Weights of a small transformer language model: RMSNorm before each block.
Each number is 128 + 32 x the weight over its row's rms, rounded and kept within 0 to 255. Layers, rows and columns count from 0. The size above them is the row's rms in percent of the matrix's.

# layer 5 attention output (transposed), 64x64, rms 0.0732, rows 20-40, columns 0-63
size [124 102 119  99 106 103 106  94 101 106  93 102 100 110  85  91  97  73  84  79  95]
[[155  91 153 103 129 163 112 112 136 111 187 142  71 144 185 127 124  69 141 163 120 170 136 137  81 136  73 151 152 156 119 137 122 178 133  58 121  98 190 127 165 166 148 134  71 126 171 122  89  85  85 135 155 144  93 140 120 129 167 133 149 119 139  57]
 [105  87 157  82 126 115 110  99 109  63 146 119 143 190 118 146 154 155 106  92 116 141 151 171  45 164 149 127 120 179 125 128 117  85  92 101 148 123 133 116 140 152 132  53 119 166 175 177  73 102 148  91 115  96 149 139  61  96 111  90 121 126 155 127]
 [169  85  88 148 107 133 108 131 150 134 135 109 141 127 189 137 167  41 172 161  78 132 134 132 104  98 146 137  97  99 122  97 127 167 148 146 107 112 113 108 104  77 142 120 166  99 107  67 101 200 171 153 105 162 132 160  54 178 146 152 110 103 149 122]
 [143 192  99  70 182 149 129 113  84 126 159 109  86  85 134 130 108 131 147 174 149 158 120  78 102 120 157 170 145 208 137 131 111 120 176 128 129 143 108 149 132  76 107  52 134 121  67 116 107 161 106 126 163  82 151  82 109 131 100 144  81 112 131  90]
 [161 107  95 156  60 136 150 116 165 171 164 132 144 180 137  55 148  80 138 121 123 172  89 154  21 139 133 108 126 122 115 116 142 165 159 111 127 101 138 174 103 118 162 157 115 111 140 136 152 130 183 123 113  83  94 141  90  99 124 190 114 121  90 110]
 [134 148 121 103  97  92 169 138 183 138 127 143 176 148  81 106 104 147 133 169 191 150 175 139 131 172  96 186 118 178 132  73  66 111 103 114 117 117 192 133  93 150  99 155 134 141  49 128 118 134 123  82 117 129 161 136 114 177 147  89  82 135 160 134]
 [111 181 136 151 164 114 133 101 160 180 106 131 118 153 110 169 125 161 103 101  79 136 165 147 157 106 117 135 109 125 170 144 110 176 140 116 107 113 104 224  86 133 110  89  62 124 155  58 119 129  72 125  70 153 125 112  98 108  78 103  99 163 128 162]
 [126 166 160 210 106  51  75 165 154 157 145 157 110 128 146  74 135 128 154 144 131 137 127 148 136 101 119 102 179 170  83 131 112  69 169  83 133 192 129 113 125  77 125  86 109 167 140 115 171 138 184 132 105 123 124 136 130 151 110 142 176 120  85 100]
 [128 132 113 122 120 133 128  85 149 106  52 117 105 122  65 192 201 161  99 174 145 139 121 129 143 135 123 181 174 116  85 151 145 171 120 135 133  87 131 143 202 157 139 157 147 194 142 132 125  92  97  97 139 128 111  97  93  77 144 138  68 118  94 145]
 [134 143 147 111 114 102 110 155 104 135 136 157 174  85 173 191 160  90 149 127  82 151 129 114 134 151 139 162 110  35 112 112 103 169 148 114  99 123  86 132 151 151 105 148 142 141 129 141 131 114 158  64 112 139  74  61 106 123 127 177  56 188 139 166]
 [116 120  51 163 200 168 147 102 145 121  74 112 150 119 167  99 101 138 150 166 143  89 151 178 121 107 154  86  98 161 161 158 101 183 154  96 183 107 163 169 113 130 201 141 111 159 112 130 125 138 122 112 208 140 131 132 161 102 120 148 105 136 144 110]
 [116 167 155 206 128  71 131 157 178 117  82 115 115 130 220 117  94  91 165 113 126 147 170 147 153 106 128 147 132 143 135 143 158 187 171  90 160 104 175 125 161 151 190 116 169 107 126  97 159 135 141 122 188 134  82 121 120 115 146  83 135 152 107 135]
 [ 77 103 178 170 150 170  94 154 111  83 119  98 166 111  89 158 120 157 118 164 187 133  70  85 141 136 143 139  60 168 153 157 116 103  94  61 131 117 154 134  92 124  99 108 102 150 122 112 161 102  72 137 169 117 159 108 151 199 144 130 130 127 140 171]
 [106 135  53 110 148 126 108  91 124 112  72 150 181 103  83 170 127 138 136 101 111 130 177 161 141 108 131 190 107 158 102 139 113 156 126 136 165  85 116 147 131 172 154 136 138  95 103 198 132 117  96 120 155 176 140  87 113  77 142 110  89 150 104 219]
 [142  74 112 110  66 149 180 114 104 130 148 131 101 138 143  80 112  47 133  96 226 137 121 106  81  90 110 163 150 104 180 158 144  91 184 139 142 143 164 143 161 136 148 137 146  78 111 177 140 129 121 151 115 119 124  84 149 129 124  93 105 172 123  90]
 [132 152 123 132 146 179 114 166 131  79 111 106 142  88 163 177  72 196 172 201 135 125 118 109 143 131 151 162  96 144 105 136 101 164  98 103 114 119 184 155 132 105 129 166 125 175 196 204 141 143  92 115 159 129 144  98 110  83 133 166 136 170 111 141]
 [ 99 116  76 174 148 161 150 112 184 145  90 135 128 102 132 151 162 165 128  75 161  89 101 157 115 176 162 110 139 155 153 132  73  87 144 126 129  84 110 145 185  71 134 131 121 163 141 130 110 191  33 127 132 152 170 128 112 132 134  69 107 102 141 111]
 [ 66 132 176  98 182 113 132 148 107 117 149 145 115 163 118 196 220 159 160  84  91 114  59 148 107  88 157  95 138 126  94 126 139 109 134 120  89  92 115 167 128 153 137 117 174 125 217 101 157 111 158 118 147 148 127 107 134 146  83 110 134 113 131 143]
 [111  92 172 175 116 143 132 150 194 146 150 186 154 137 139 148 121 113 138  99 142 117 127  76  90 115 114 142 185  99 164 131 155  93 105 101 112 128 140 109 148 163 145  82 125 102 141 164 147 112 115 200 142 200  79 171 110 101 112  99 224 129 139 110]
 [159 138 143 122 121 161  82  80 150 135 157 165 103 131 191  75 134 138 114 210 185  99 147 154 102 116 125 125 158 116 176  72 109 143  76 139 120 134 140 153 154 137  72  85 146 118 122 150 113  66 127 125 117 159  61 186 146 107 127 153 153  81 124 106]
 [141 143 134 128 176 135 132  82 100 114  89 155  98  63 163 122 114 126 129 144 146 135 110 140 161 159 167  90 127 131 103 122  86 116  82 147 158 134 146 167 148 138 100 184 202  61  88 146 155 207 164 103 143 103 124 107 103 118 170 138  80 100 151 193]]
# layer 5 attention value, 64x64, rms 0.0854, rows 21-40, columns 0-63
size [104  99 105 103  98 102  95  96 120  90 104  94 105  88  90  89  85  85  72  90]
[[143 155 130 191 170  82  88 183 184 152 127 128 185  99 174 158 111 126 107 211  95 113  98 136 113 131 177 116 115 151 113 100 151 112 172 114 133 100 124 118  38 136 114 110 101  71 126 104 124 144 127 108 127 170 106  94 131  80 117 113 127 168 132  89]
 [135 165 180 124 129 172 152 128 123 128 146 111 137 165 110 116 121 148 167 127 122  32 163 143 141 144 112  79 156 108 118 124 165 185 106 153  53 150 112 157 123 158 189 135 127 137 138 209 158  91 117 158 126  97 176  89 111 126  83  97 115  82  97 105]
 [192 123 175 172  99 128 104 200 131 124 135 111 192 135  96 145 189 134  59 156 150 154 105 126 146 132 126  90 102 150 113 138 134 109  98 147  91 171 133 109 158 131 167 108  73 131 163 121 129  82 126 104 143  74 157 194 147 156 154  90  93 120  96  87]
 [ 43 115 168 124  96 124 126 116 162 167 129 128 117 140 123 152 118  93 160 105  97 161 124 101 164 116 165 135 175 101  94 146 189 131 117  93 130 136  92 153 114  77 133 134 127 151  82 106 110 100  58 159 211 154 175 127  97 117 126  41 119 114 135 116]
 [123 115 128 118 165 174  76 188 123  65 169  61 108  97 188 183 156  97 128 118 119  96  87 116  83 119 133 126 154 134 125 151 130 132 122 170 116 155  47 118  96  86 133 173 110 120 146 127  67 108 135 139 159 114 101 163 151  91 129 191 157 116 136 125]
 [ 80 115 114 141 120 154 169 178 115 115  98 124 155 142 161  61 184 102 114 136 146 122 158 135 121 151  81 154  91 168 150 162 156  91 114 132  96  96 119 164 126 144  84 185 128 175  69 224 135 119 120 135 105  97 109  97 106 104 191 158 122 154 127  99]
 [101 102 174  92 140 117 126 141  82 140 135 168 106 108 197 161 128 103 110 179  99 179 136 151 113 114 164 179 109  59 106 139 169 123 107 150 143  69 131 143 159 153  83 141 111 133 136 120 131 151 120 184 151  92  83 123 142 182  82  86  92  63 153 150]
 [158 198  58 150 144  56 177 157 113 100 159 113 144  87  83 121  98 159 149  68 149 150 111 168 141 153 118  83 132 107 100 107 124 152 129  87 141 159 108 164 116 114 114 128 117 209 101 107  96 150 114 151  78 145  80 151  76 103 107 131 145 130 122  98]
 [122 171 153 190 163 103 148 108 126 127 155 117 104 106 102 100 140 175 171 162 199 126 128 163 129 125  58 136 116 156  77  80 174  88 116 172 154 131 127 139  69 128 148 156 135 175  89  95 107 125 139 168 173 132 133 199 127 120 136 131 141 104  81  81]
 [110 111 189  82  88 134 164 131 117 113 161 116 177 135  87 177 145 127  89  53 172 139 120 115 204 187 127 110 117 101 145 118 151 131 139 125  68  77  85 129 180 101 123 145 125 114  83 116 128 160 146 131 116 119 144  81 157 156 177 108 175 142 135  87]
 [ 89  77 181  74 111  80 163  94 102 127 141 190 106 134 106 157 157 160 163 137 153 110 104 132 134 139 128 152 135 111  90 152 185 103 138 177 142 113  78 139 134 102 116 184 106 186 143  92  90 191 185 140  74 139 170  92 109 151 122  99 126 106 148 136]
 [147  75 133  93 133 174 162  82  86  96 114 128 142 150  64 139 129 128 147 137 170  70 131  95 132 101 134 135 167 146  88 137 128 170 145 169  79  67 149  90 174  72 188 114 156 133 168 168 115 162 146 113 189 177 120 148 148 140  91 107  94 121 128 116]
 [104 150 153 118 146 204 120 116  90 167 116  95 121 131 134 130 152 157 116 119 131  87 101 142 147 146 137 171 129 151 148 199 191 142 163  91 146  87 111 102 126 172  72 108  72 137 136 166  98  78  96 168 185  78 150 133 132 190 156  90 171 130 139 123]
 [ 62 148 153 174 191 129 166  82 154 180 101 182 110 125 119 142 140  94 109 151  47 144 155 166 148 114 166 140  91 161  95 130 138 103 104 135 106 160  83 127 102 132 126 169 115 168 105  87 147 145 145 109  55 122  73 112 124 148 179 142 151 133 117 155]
 [110 146 162 158 179 135 113 123  93 139 118  68 152 195  92 126 208 171 112 153 162 117 119 157 108 117 127 104 134  99  97 154 139  97 141  49 146 128 136 168  98  71 133 112  98 116 182 126 122  94 150  95 220 138 150 163 117 146 106  91 114 135 137 134]
 [154 172 128  88 145 115 112 120 159 145  99  79 149 110 126  82 130 134 142 122 162 123 189 181 123  35 144 129 176  87 134 137 176 150 135 135 173 145 145  58 116 158  97 123 106  69  73  61  93 125 156 114 183 147 119 150 124 125 110 120 112 113  94 123]
 [158 163 135 100 151 191 153 153 152 100 126  81 138 153 204 155 122 176 152 110  96 138 172 157 113 135 107 147  67 155 172 119 169 194 122 119 132  88 139  85  85  97 120 135 127 122 125 150  81 101  88 148 141 157 112 138 191 163 170 165 108  84 109  99]
 [119 174 149 116 140 139  81 131 136 132 166 102 129 117 119  91 143  85 127 131 123 133 151  92 124 108 127 118 135 167  94 117 153 108 116 164 123 145  47  78 163  63 138 135 155 161  61 132 106 119 183 139 122  89  63 129 116 187 176  80 124  57  87  97]
 [130 166 159 151  96  56 141 110 144  96 164 148 134 165  92  78 140  40  95  93  60  96 126 125 155 162 118  96 111  83  91 145 143 105 198 164 164 148 146 134 117 125 141 152 138 170 135 147 146 100  97 136 127  93 149  99 151  93  60 126 120 118 165 132]
 [103 136  15 153 161 115 161 132 118 110 164 108  78 134  94 114 114 145 143 151  92 182 153 160 133 118 123 180 142  56 122 147 161  97 135 113 162 126 175 115  82 190 138  75  97 139 114 148 129 103  76 110 167 138 132 129 133  98  96 155 164 110 141  90]]
# layer 5 attention query, 64x64, rms 0.128, rows 32-63, columns 0-63
size [122 110  99 104 101  90  97 100  92  94 128 101  95  75  78 103  77  77  66  83  94  99  67  94  96  89  79  98  74  86  98  82]
[[154 181 116 101 125 146 115  90 183 122 147 122 144 131 101 161  94 139 146 163 149 130 125 131 124 146 152 116  90 129 100 193 104 145 120 176 130 154 193  85 110 139 132 189  90 100 102 129 122  91 213 127 140  97  74 155  57 142 101 170  86 155 115  82]
 [109 159 124 102 122 154 194 128 141 166 153  68 128 150  76 134  75 125 120 112 139 123 146 112 128 121 147  75 122  97  91 158 105 153 137 163 155 152 173  96  74 116 118 141 132 106 106 117 140 108 224  84  88 138  80 173  75 124 103 159  54 141 136 114]
 [146 165  78 129 153 102 186 152 131 102 148 183 136 168 111 132  98 170  99 172 160 123 125  98  87 112 142 103 145 112 109 176 107 183 163 156 170 135 116  84 106  92 131 114 115 141 157 176 146 171 183  97  95 118 131 117  92 144  81 209  73 136 157 120]
 [ 97 107 133 130  87 123 153 171 156 144 103 139 135 143 148 128 129  74 146 144 152 109 145 114  87 154 224 105  89 140 166 102 131 139  94 118 172 113 102 153 170 165 104  47 145 144  94 135  94  99 120 167 147 146 162 141 130 115 118  69 212 174 114 164]
 [115  74 114 122  71 115 100 132 167 173 122 128 135 116 152 125 107 117 117  89 103 138 124 151  77 172 141 113 144 157 164  87 115 166  92 123 142 100 124 201 114 162  87 110 159  92 138 153 144 146  63 131 120 183 117 202 119 159 138  43 163 149  99 163]
 [144 108 149 204  93  96  90  87 166 165 164 152 144 122 167 124 136 116 165 120 113 131 121 116  99  89 157 118 124 196 134  93  59 119  64 144 117  94 134 157 153 117  82 120 198 152 117 130 147 135 128 117  52 101 126 158 138 152 137  78 141  65 141 123]
 [137 103 141 156  99  36  97 152 207 140 110 124 147  74 193 112 119 110 143 151 100 165 162 162 129 100 177 102 165 168 151 116  99 106 120 119  76 123 111 131 111 132  94 135 154 140 149  50 144 120 104 148 123 188 131 150 119 133 136  68 132 158 156  95]
 [ 58 114 104 161 115 127  90 199 188 109 127  85 105 151 128 141 140 177  95  94 121 191 153 114 158 155 144  92 142 181 157 131 104 119  82  75 167 102 146 126 125 145 134 112 157 166 143  97 128 178 199 166 136 180 101 134 156 127 102  89 148 136 117 119]
 [ 77 143  90 146 145 118 159 121  44  63 120 146 157 130  92 155  90 145 121 119 131 122 112 154 127 144 168  92 105  94  80 191 150  95 147 190 104 137 201  73 174 141 142 118 108 161 100 114 120 118 103 112 127 102 199 100 157  97 145  98 129 150 124 142]
 [147 156 129 148 100 155 119 172 125  96 110 112 153  81  96 154 113 167 105 165 171 118  83 144 126 116 150 132 137  79 176 154  94 195  75  99 197 129 111 127  49 124 154 136 109  95  58 129 115 201 123 135 168 127 150 162 131 164 150 114 144 145 153 107]
 [185  99 132 143 106 114  91 132 178 162 137 108 119 102 245  99  99 104 153 119 150 150 122 132 132 110  97 111 150 147 146  93  80 151  79 106  82 124  95 157 140 100  77 133 157 111 163  92 128 118 157 145  89 117  96 188 122 157 121 104 171  90 166  87]
 [139  89 142 139 102 140 177 138 172 150 124 161  98 108 135  86 127  98 151 131  80 116 181 100  48 164 122 147 132 141 114  91 162 130 155 116  99 129 140 158 198 104 160  93 107  80 171 184 149  55 132 149 115 140  64 110 105 105 132 102 165 118 140  77]
 [ 88 206  94  92 157 138 110 139 115 128  83 102  85 105 116 134 121 152 114 152 172 136 141  84 161 163 130 129 111 112 176 161  54 150  96 139 124  63 141 169 108 109 146 169 145 111 109 131 161 168 139 130 104 158 139  87 136 153  68 148  37 155 124 140]
 [112 138  96 114 123  64 103 130 138 118 127  83 136 153  69  79 118  50  81 125 135 116  79 170  67 105 172 109 100 126 106 104 140 164 157 105  97  71 150  89 111 144 123  93 121 110 131 100 111 114 109 115 172 172 136 156 152 161  91  46 122  87 132 116]
 [143 147 132  84  86  75 150 168  98  95 120 200 116 155 142 120 158 128 151 129 163 145 152  81 157 155 160  82 118 117 109 136 100 116 152 135 119 142 120 144 164 152 103 147 172 129 126 195  95 129 172 169  67 153 100 119 151  70 185 195 162 173 153 138]
 [147  82 175 119 161 110 103 135 130 140 161 122 137 127 102 126 118  98 135 173  97 146 171 175  88 151 147  81 102  59  88 126 116 178 108 119  88 111  66 194 114  89 122 108 103 124  86 120  77 135 182 149 145 126  96 117 176  81 156  92 144  91 118  76]
 [ 98 109 118 129 135 110 167  46 148 139 149 114 111 111 153 140 162  96 136 135 137 114 166  95 193  83 159 196 139 154 149  92  87 123 147 160 137 102  72 137 172 142 142 178 121 175 155 102 119 136 105 139 185 154 148 110  84 117 160 156 132 116  78 207]
 [118  99 143  94  78 105 127 107 190 107 143 136 102  66 146 100 142  80 108 141 161 132 120 152 117 146 120 137 110 116 159 157 189  90 123 147 106 177 169 117 146 148  57  82 121 102  92 130 110 114  95 151 125 114 138 200 118 183 143 104 189 168  68  91]
 [135 154  76 177 122 100 131  82 139 146 183 133  98  77  55  72  98 144 174 116 129 137 183 122  87 157 170 106 142  89 107  87 162 112  90 111 143 156 125 128 174 161  69 128 140 116 114 168 143  88 118  90 158  92 108 158  80 159 140 102 101 152 111 151]
 [137 128 136 114 210 122 158  75  74 134 103 188 169 123 153 151 137 122 145 153 125  70 109 158  95 113 126 161 186  93 131 125 167 130 138 100 133 133  94  82  69 129 131 140  85 144 112 156  62 131  84  83 171 106 165 104 154 122 116 165 138 124 192 107]
 [ 98  96 161 128 126 113 124 178 120 119  96 111 134  80 153 123 120 127 148  86 149 118 113 137 160 183 139  82 125 158 104 129 179 119  99 137 123  93 111 159 156 185 159  91 121 133  83 131  65  91 161 182 171  51 151 115 196 109 107 142 179 182 103 139]
 [115 115 176  96 206 175 143 100 128 130 119 166 141 132  91  86 153 107 109 125 136  35 162 118 130 153  90 170 119 101 170 143 151 130 168  81  97 151  93 167  85 141 135 163 117 153 126 142 117  65 178 158 134  75 123 149 137 129 108 130 182  83 105 144]
 [ 97 145 123 126 153 147  57 163 138 115  88 166 138 136 102  60 133 143  78 102 156 138 142  75 141 157 197 123 152 166 150  70 137 148 132 171 149 136 204 112 173 139  98 100 146 145 111 126 105 122 144 123  96 160 152 171 142 133 176  65 165 152 106 168]
 [116  98 148 125 162 113 178 123 149 114 107 136 142 144  89 141 138 171 151  61 120 123 122 144 156 128 148  84  55 105 129  95  77 117 153 167 146  89  68 120 141 113 108 119  56  85  96 129 120 164 150 179  79 154 159  75 104 180 131 171 130 131 183 156]
 [ 86 159 131 116 141 126  65  68 159 184 123 143 133 150 132 146 124 131  88 166  62 132 120 108  73 109 161 122 144 135 160 137 141  74 146  92 167 100 170 148  96 138  92  66  99 167 109 117 165 112 106 187 143 181  75 135  96 122 101 133 188 106 146 116]
 [123 103 126 154 140 136 129 119 193 132  98  94 107 156 148 142 179 147 143 122 168 136 116 189 178  90 115  85  90 204  80 181 138 101 129 111 199  93 110  80 153 112 109 113 114 156 134 141 140 134 135 117 122 120 161 110 105 148  84 135 137 187 210 161]
 [117 102 149 145 136 122 174 133  94 161  94  57 141  95 135 162 157 146 114 138 152 116  95 137 158 129 147 121 125  93 155 113 130 111 164 180 117  73 175 158 188 149 138 165  70 177 154  86 149 110 107 207 123 110 123 167 175 139 148 158 186 142 185 141]
 [153 179 167 140 108 167  56  89 142 123 116 152 126 109 169  85  86 100 120 103 155 178  98 138 143 106 102 127 162 156 115 154 123 130 121  66  61 126 117  66  64 108  99 157 164 148 108 112 162 142 150 123 149 115 159 125 218 130 106 167 131 137 110 153]
 [167 144 147  88 183 196 169  76 133 111 123 116 143  71 138 142 101 133 143 154 123 170 139 132 172 116  97 209  99 101 145 125  93 138 116 149  85  62 117 150  93 106 118 198 136 166  79 146 157 159 116 121  98 149 148 152 154 153 115 149  81  97  95 141]
 [ 95 102 140 159 113 150 146 151 142  99  98 168  68 125 119 156 156 127 169  98  90  47 151 134 120 172 122 123 112  90  62 135 166  33 120 149 124  86  82 126 118 143 152  98  82  91 197 119 149 108 108 135 188 115 146 115 133  95 104 133 119 128 142 105]
 [152 199 163 143 122 124  92  85  81 179 118 117 137 145 142  88  99 158 113 120  97 178 143 177 141 125 130 115 114  80 127 182  83 183  96 113 149 155  92  89 139 130  80 144 151 150  86 139  78  98 182  81 109 110 142 134  65 178 161 141 115 125 107 152]
 [112 163 147 111  91 112 135 138  85 102 113  88 136 110 179 149 132 156 104 138 182 178 108 113 152 163 111  95 122  98 160 119 126 109 161 132  96 136 123 111 109 135 222 122 180 103 149 128 143 153  85 149  99  68 127 142 195 128 111 212 149 192 110 149]]
# layer 5 attention key, 64x64, rms 0.134, rows 32-63, columns 0-63
size [ 99  99  90  78  86  87  84  94  82  90  97 105  84  80  86  98  66  71  78  77  82  92  84  87 104 100 118 103  96  90  92  89]
[[101 153 160 115 114 157 163 166 105  70 112 143 144 131  80 146 127  78 130 121 156  57  77 163 129 135 114 153 124 175 102 131 218 100 206 104 117 101 113 134 156 118 154 131 118 161 107 170 150 130  60 173 155  94 136 154 179 159 146 136 131 133 150 145]
 [146 165 151  55  88 143 162 163 102 154 137 124 114  84  61 136 111  71 114 121 146 101 152 149 157 160  85 160 134 114 104 137 223 114 127  98 133  92 139  87 184 130 122  43  98 143 119 140 118 131 124 149 134  93 148 110 155 133 193 147 151 110 110 133]
 [186 112 112  96 205 155 175 143 129  90  75 150 201 120 114 128 104 154  71 135 108 111  65 103 163 166  81 114 133 155 122 115 160  68 164  85 102  77  97 105 163 118 122  73 125  87 145 124 110 130 169 156 155 113 136 126 148 129 162 115 126 131 105 146]
 [138 107  80 108 107  96 116 119 161 127 144 119  77 154 173 167 153 165  84 121 132 137 153 163  95 134 167 146 175 117 174 154 100 170 207 102 134 144 162  84 104  80 178 112 159 139 189 148 170 157 128  95 120 105 146 174  93 167 119 165 155 149 164  90]
 [103 114  92 126 100  64 146  53 143 119 159 117 113 169 186 142  77 168  49  51 125 104 132 159 102  68 139  89 163 111 151 135 116 165 148 133  98 129 112 145 125  61 106 146 116 148 140 124 158 180 115  94 144 135 123 162  95 114 148 143 124  97 163 140]
 [126 101  95  82  91  72 101 101 123 154 166 128  90 191 165 108 147 163 122 109 124 168  94 141  95 144 108 168 166 118 141 125 153 128 164 140 135 165 131 114 100 123 145 154 140  96  93  66 107 140  80  77 126  99  99 114 129 119 208 144 103  34 132 100]
 [145  94 100 129  96 111 117 124 175 110 171 102  95 167 158  98 115 119 134 133 158 114 101 189  62 117 131 179 216 136 105  73  96 148 172  97 108 125 124 121 117 124 128 157  92 133  66 125 142 117 107 128 169 157 120 119  74 138 154 158  99  79 137  50]
 [110 127 120 154 168 118 167 166 157  56 120 107  48 167 145 107 171 145 127 105 145 117 156 106 166 100  99 100 158 140 160 133 151  92 134 133 148 125  98 126  78 117 174 145 138 135 110 169 138 116 202 117 110 119 154 119 131 134  53 149  77 114 211  96]
 [ 83 139 145  63 105 139  68 173 112 124 133 136 150  41 161 100 183 176 115 106 114 151  83 149 157 128 153 163 150  97 148 138 122 147 116 142 137 133  59 119 114 169 142 165 154  98  80 107 148 136 117 157  82  96 126 102 127 136  91 173  84 134  69 157]
 [125 125 135  99 138 129 137 190 109 137  89  92  86 170 127 166 113 228 140 149 149 137  92 140 155 110 130 102 161 121 150 131 100 143 144  65 120  78 120  99 111  97 165 129  68 154 132 135 174 109 146 171 142  67 125 112 213 142 100 129 153 177 145 114]
 [145 175 138 156 155 155  91 167 190 162 169 149 129 168 165  53 122 105  99 125 148  65 127 142 121 161  86 108 167 121 137 171 103 192 133  46  92 148 126 132 114 111 115 156 128 163 157 157 106 135 195 167 129 132 109 140 160 149  84 124 149 131 156 119]
 [111  77 120 104 153 185 164 122 144  96  91 148 128 170 103 206  99 118 201 114 113 124 138 118  99 150 120 129  81 111 147  83 166  85 131 118 132  87 141  81 116 128 131  54  82 100 154 133 113  88  99 108 145 160  95 133  57  86 179 118 116 112 135 127]
 [147 146 116  15 131 109  98  94 126 115 128 142 102  83 137 138 120  84 140 156 129 161 135  88  97 135 116 159 154 100 116 140  56 108  86 137 119 104  87 105 102 128 134 145 144 129 108 114 177 108 151 115 144 119 177  84  84 120 106  82 133  31 134  78]
 [108 113 174 151 136  80 103 143 140 141 148 136 114 171  86 106 131 116 108 122 171 146  80  92 135 107 170 107 152 145  99 163 142  99 139 119 100 113 134 107  76 102 165 104 114 153 136 129  72 152 118 190 151 131 136 145 183 112 111  53  53 103 192  59]
 [ 86  86 119  92  95 122 130 122  82  69  83 149  31  53 112 158 132 118 130 121  82 137 125 141 132 171 115 127 153 162 147  98 163 187 143 109  80 128 138  93 148 136  97 167  76 131 159 134 125 130 143 118 141 108 132 117 104 113 191 147 134  60  91 121]
 [ 77  90  75 128 163 126  65 134 102 157 109  95 114 162  67 154 121 158 145 194  88 124 121 117 134 126 139 106 120 109 149 147 128 132  89 105 118 108 142 136 100  93 163  89  95 170 119  80 138 160 136 169 150 139  98 135 226 110 118  59 170 102  95 119]
 [137 123 159 180 146 144 130  96 116  88 147  94 106 145 115 140 133 117 165 155 156  97  70 143 172  90 188 145 192 185 124 136 140 152 182 137 182 127 126 170  80  86 111 166 132 105 133 178  71 141 147 166  90 106 134 110  90 141 104  94 128 118 112 198]
 [188  47 123 102 119 144 176 121  91 112 150 117 172 132 191 101 128 135 141 127 184 128 126 139 156 144 127 116 131  77  87 181 143 104 169 135 141 142 137 117  71 102  72 146 108 110 134 160 174 147 121 168 129 106 175 171  97 189 149  84 152 109  81 106]
 [127 157 142  88 148 123 183 122 102 161 131 110 111 163 122 128 108 123 125 157 227 129 164  82 118 110 114 127 136  85  79 154 169 118 166 157 113 148 142 105 176 143  85  92  75 195 172 123 185 163 110 125 154  97 116 120 143 137 171  78 115 120  93  76]
 [131 146 173 118 148 194 148 148  97 107 102 135 119 117 186 117 130  95 177 126 110 108  86 154  87 126 137 127 102 161 137 136 151 162 129  79 136 103 107 103 145 118 133 131 142 219  54 171  89 117 103 145 155 155 160  35 146 156 169 104 168 150 111 134]
 [ 84 122 144 154 122  52 134 187 191 129  82 108 125 114  99 117 180 146 125  88 171 127  94 117 141 112 127  54 172 117 131 149 153 124 160  87 106 148 158 108 138  99 125  95 126 206 101 168 108 122 126 144 116 133 142  84  82  84  99 102 133 113 177  78]
 [144 123 101 144 156 100 137 103 150 157 116 135 149 177  77  46  70  73 123 122 132  86 151  94 150 132 157  78 126  69 113 138 152 117 132 129 128 109 166 121 190 136 108 101 152 163 161 141 142 129 146 162 124 202 121 151  89  92 121 118 216 122 138 164]
 [101 208 161 154 156  98 124 202 128 125 155  55 152 151 116 137 125 137 129 119 171 100 113  88 170  99 112  94 159  98 130 156 150 156 123 125 122 126 162 164 133 138 154 110 147  96 155 153  80 164 148 122 116  84 164 134 143 115  38  59 124 107 170 108]
 [202 131 120 101 228 141 125 112 101 148 135 135 162 135 100 118 126 149 111 162  78 153 112 104 129 138 139 152  50 179  71 117 113 147 120 145 120  73  85 153  89  99 124  93  96  96 131  81 119 118 173 146 146  99 182 149 129 176 157 159 142 100 124 140]
 [130 154 113 136 129  40 140 116 141  88 152 163 177 110 170 150 131  98  84 124 122 115 143 154  89 102 160  68 120  75 130 121 188 126 155 118 122  84 116 215 138  95 103 122 168  95 150 149  94 122 109 151 124 181  81 126 107 123 138 147 106 156 158  61]
 [129 151 165 116 123 142 126 138 152 101 138 100 129 156 194 127 187 146 146 128 172 114 114 115  92 106 118 179 130 166  72 147 190 110 141  88 101 117  60  90 161 105  80 137  80 141 162 136 170  65 145 129 142  90 123 105 100 134 156 158 117 168 193  76]
 [125 162 100 114 144 190 142 201  81 123  84 140 160 132  81 155 130 156 142 159 145 167 103 108 191 119 169 107  75 114 143 128 117 173 169 177 149 113 163 121 129 162 156 182 102 142  93 120 110 101 112 114 111  92 180 100 143 177 132 156 136 149 135 201]
 [130 205 105 106 109 178  77 182  67 146 120 158  89 140 150 139  93 160 145  78 128 137  97  96 154 102 121 109 101 140 163 110 151 145 152  70 110 155 168 135 151 161 102 167 106 160 123 148 145  77 104 152 151 138 177 130 135  81  75 162 143 158 157 185]
 [140 142 124 114 133 152  85  82 172 152 145 138 163  69 122  56 128  68  86 154 147 175 124 112 101 179 138 136 142  92  96 120  98 128 106 143 126 154  96 148 100 108 172 160 183 161  81  84 151 215 166 129 113 173 128 134 121 181 128 113 102 122 127  97]
 [195 146 139 133  96 150 130 188 104 105 141 125 148 145 106 183 138 143 204 147 106  57 147 138  61 137 152 107  62 105 121  84 132  59  79 169 142 114 132 110 132 150 152 176 129 111 166 116 187 134 146 125 132 101 121 144  79 111 136 109 117 154 106  98]
 [ 92 115 150 181 144  99  80 118 123 150 100 122 120 138 170 111  87 109  85 152 112 196 118 128 184  37 148 124 130 153 155 180  92 133 128  88 157 127 129 129 152 126  83 144 206 210 105 130 127 119 133 100 163  95 137 101 128 137 144 157 143  99 133 173]
 [187 148 137  64 132 151 129  96 110 153 182 182  31  84 162  75 116 115  78 154 111 144 118 182  80 138 156 121 160 164 103 110 107 141 128 168 161 138 103 109 126 133 171 104 142 144 137 178 139 147 118 103 140  92 140  95 131 162 116 187 101 129  97 120]]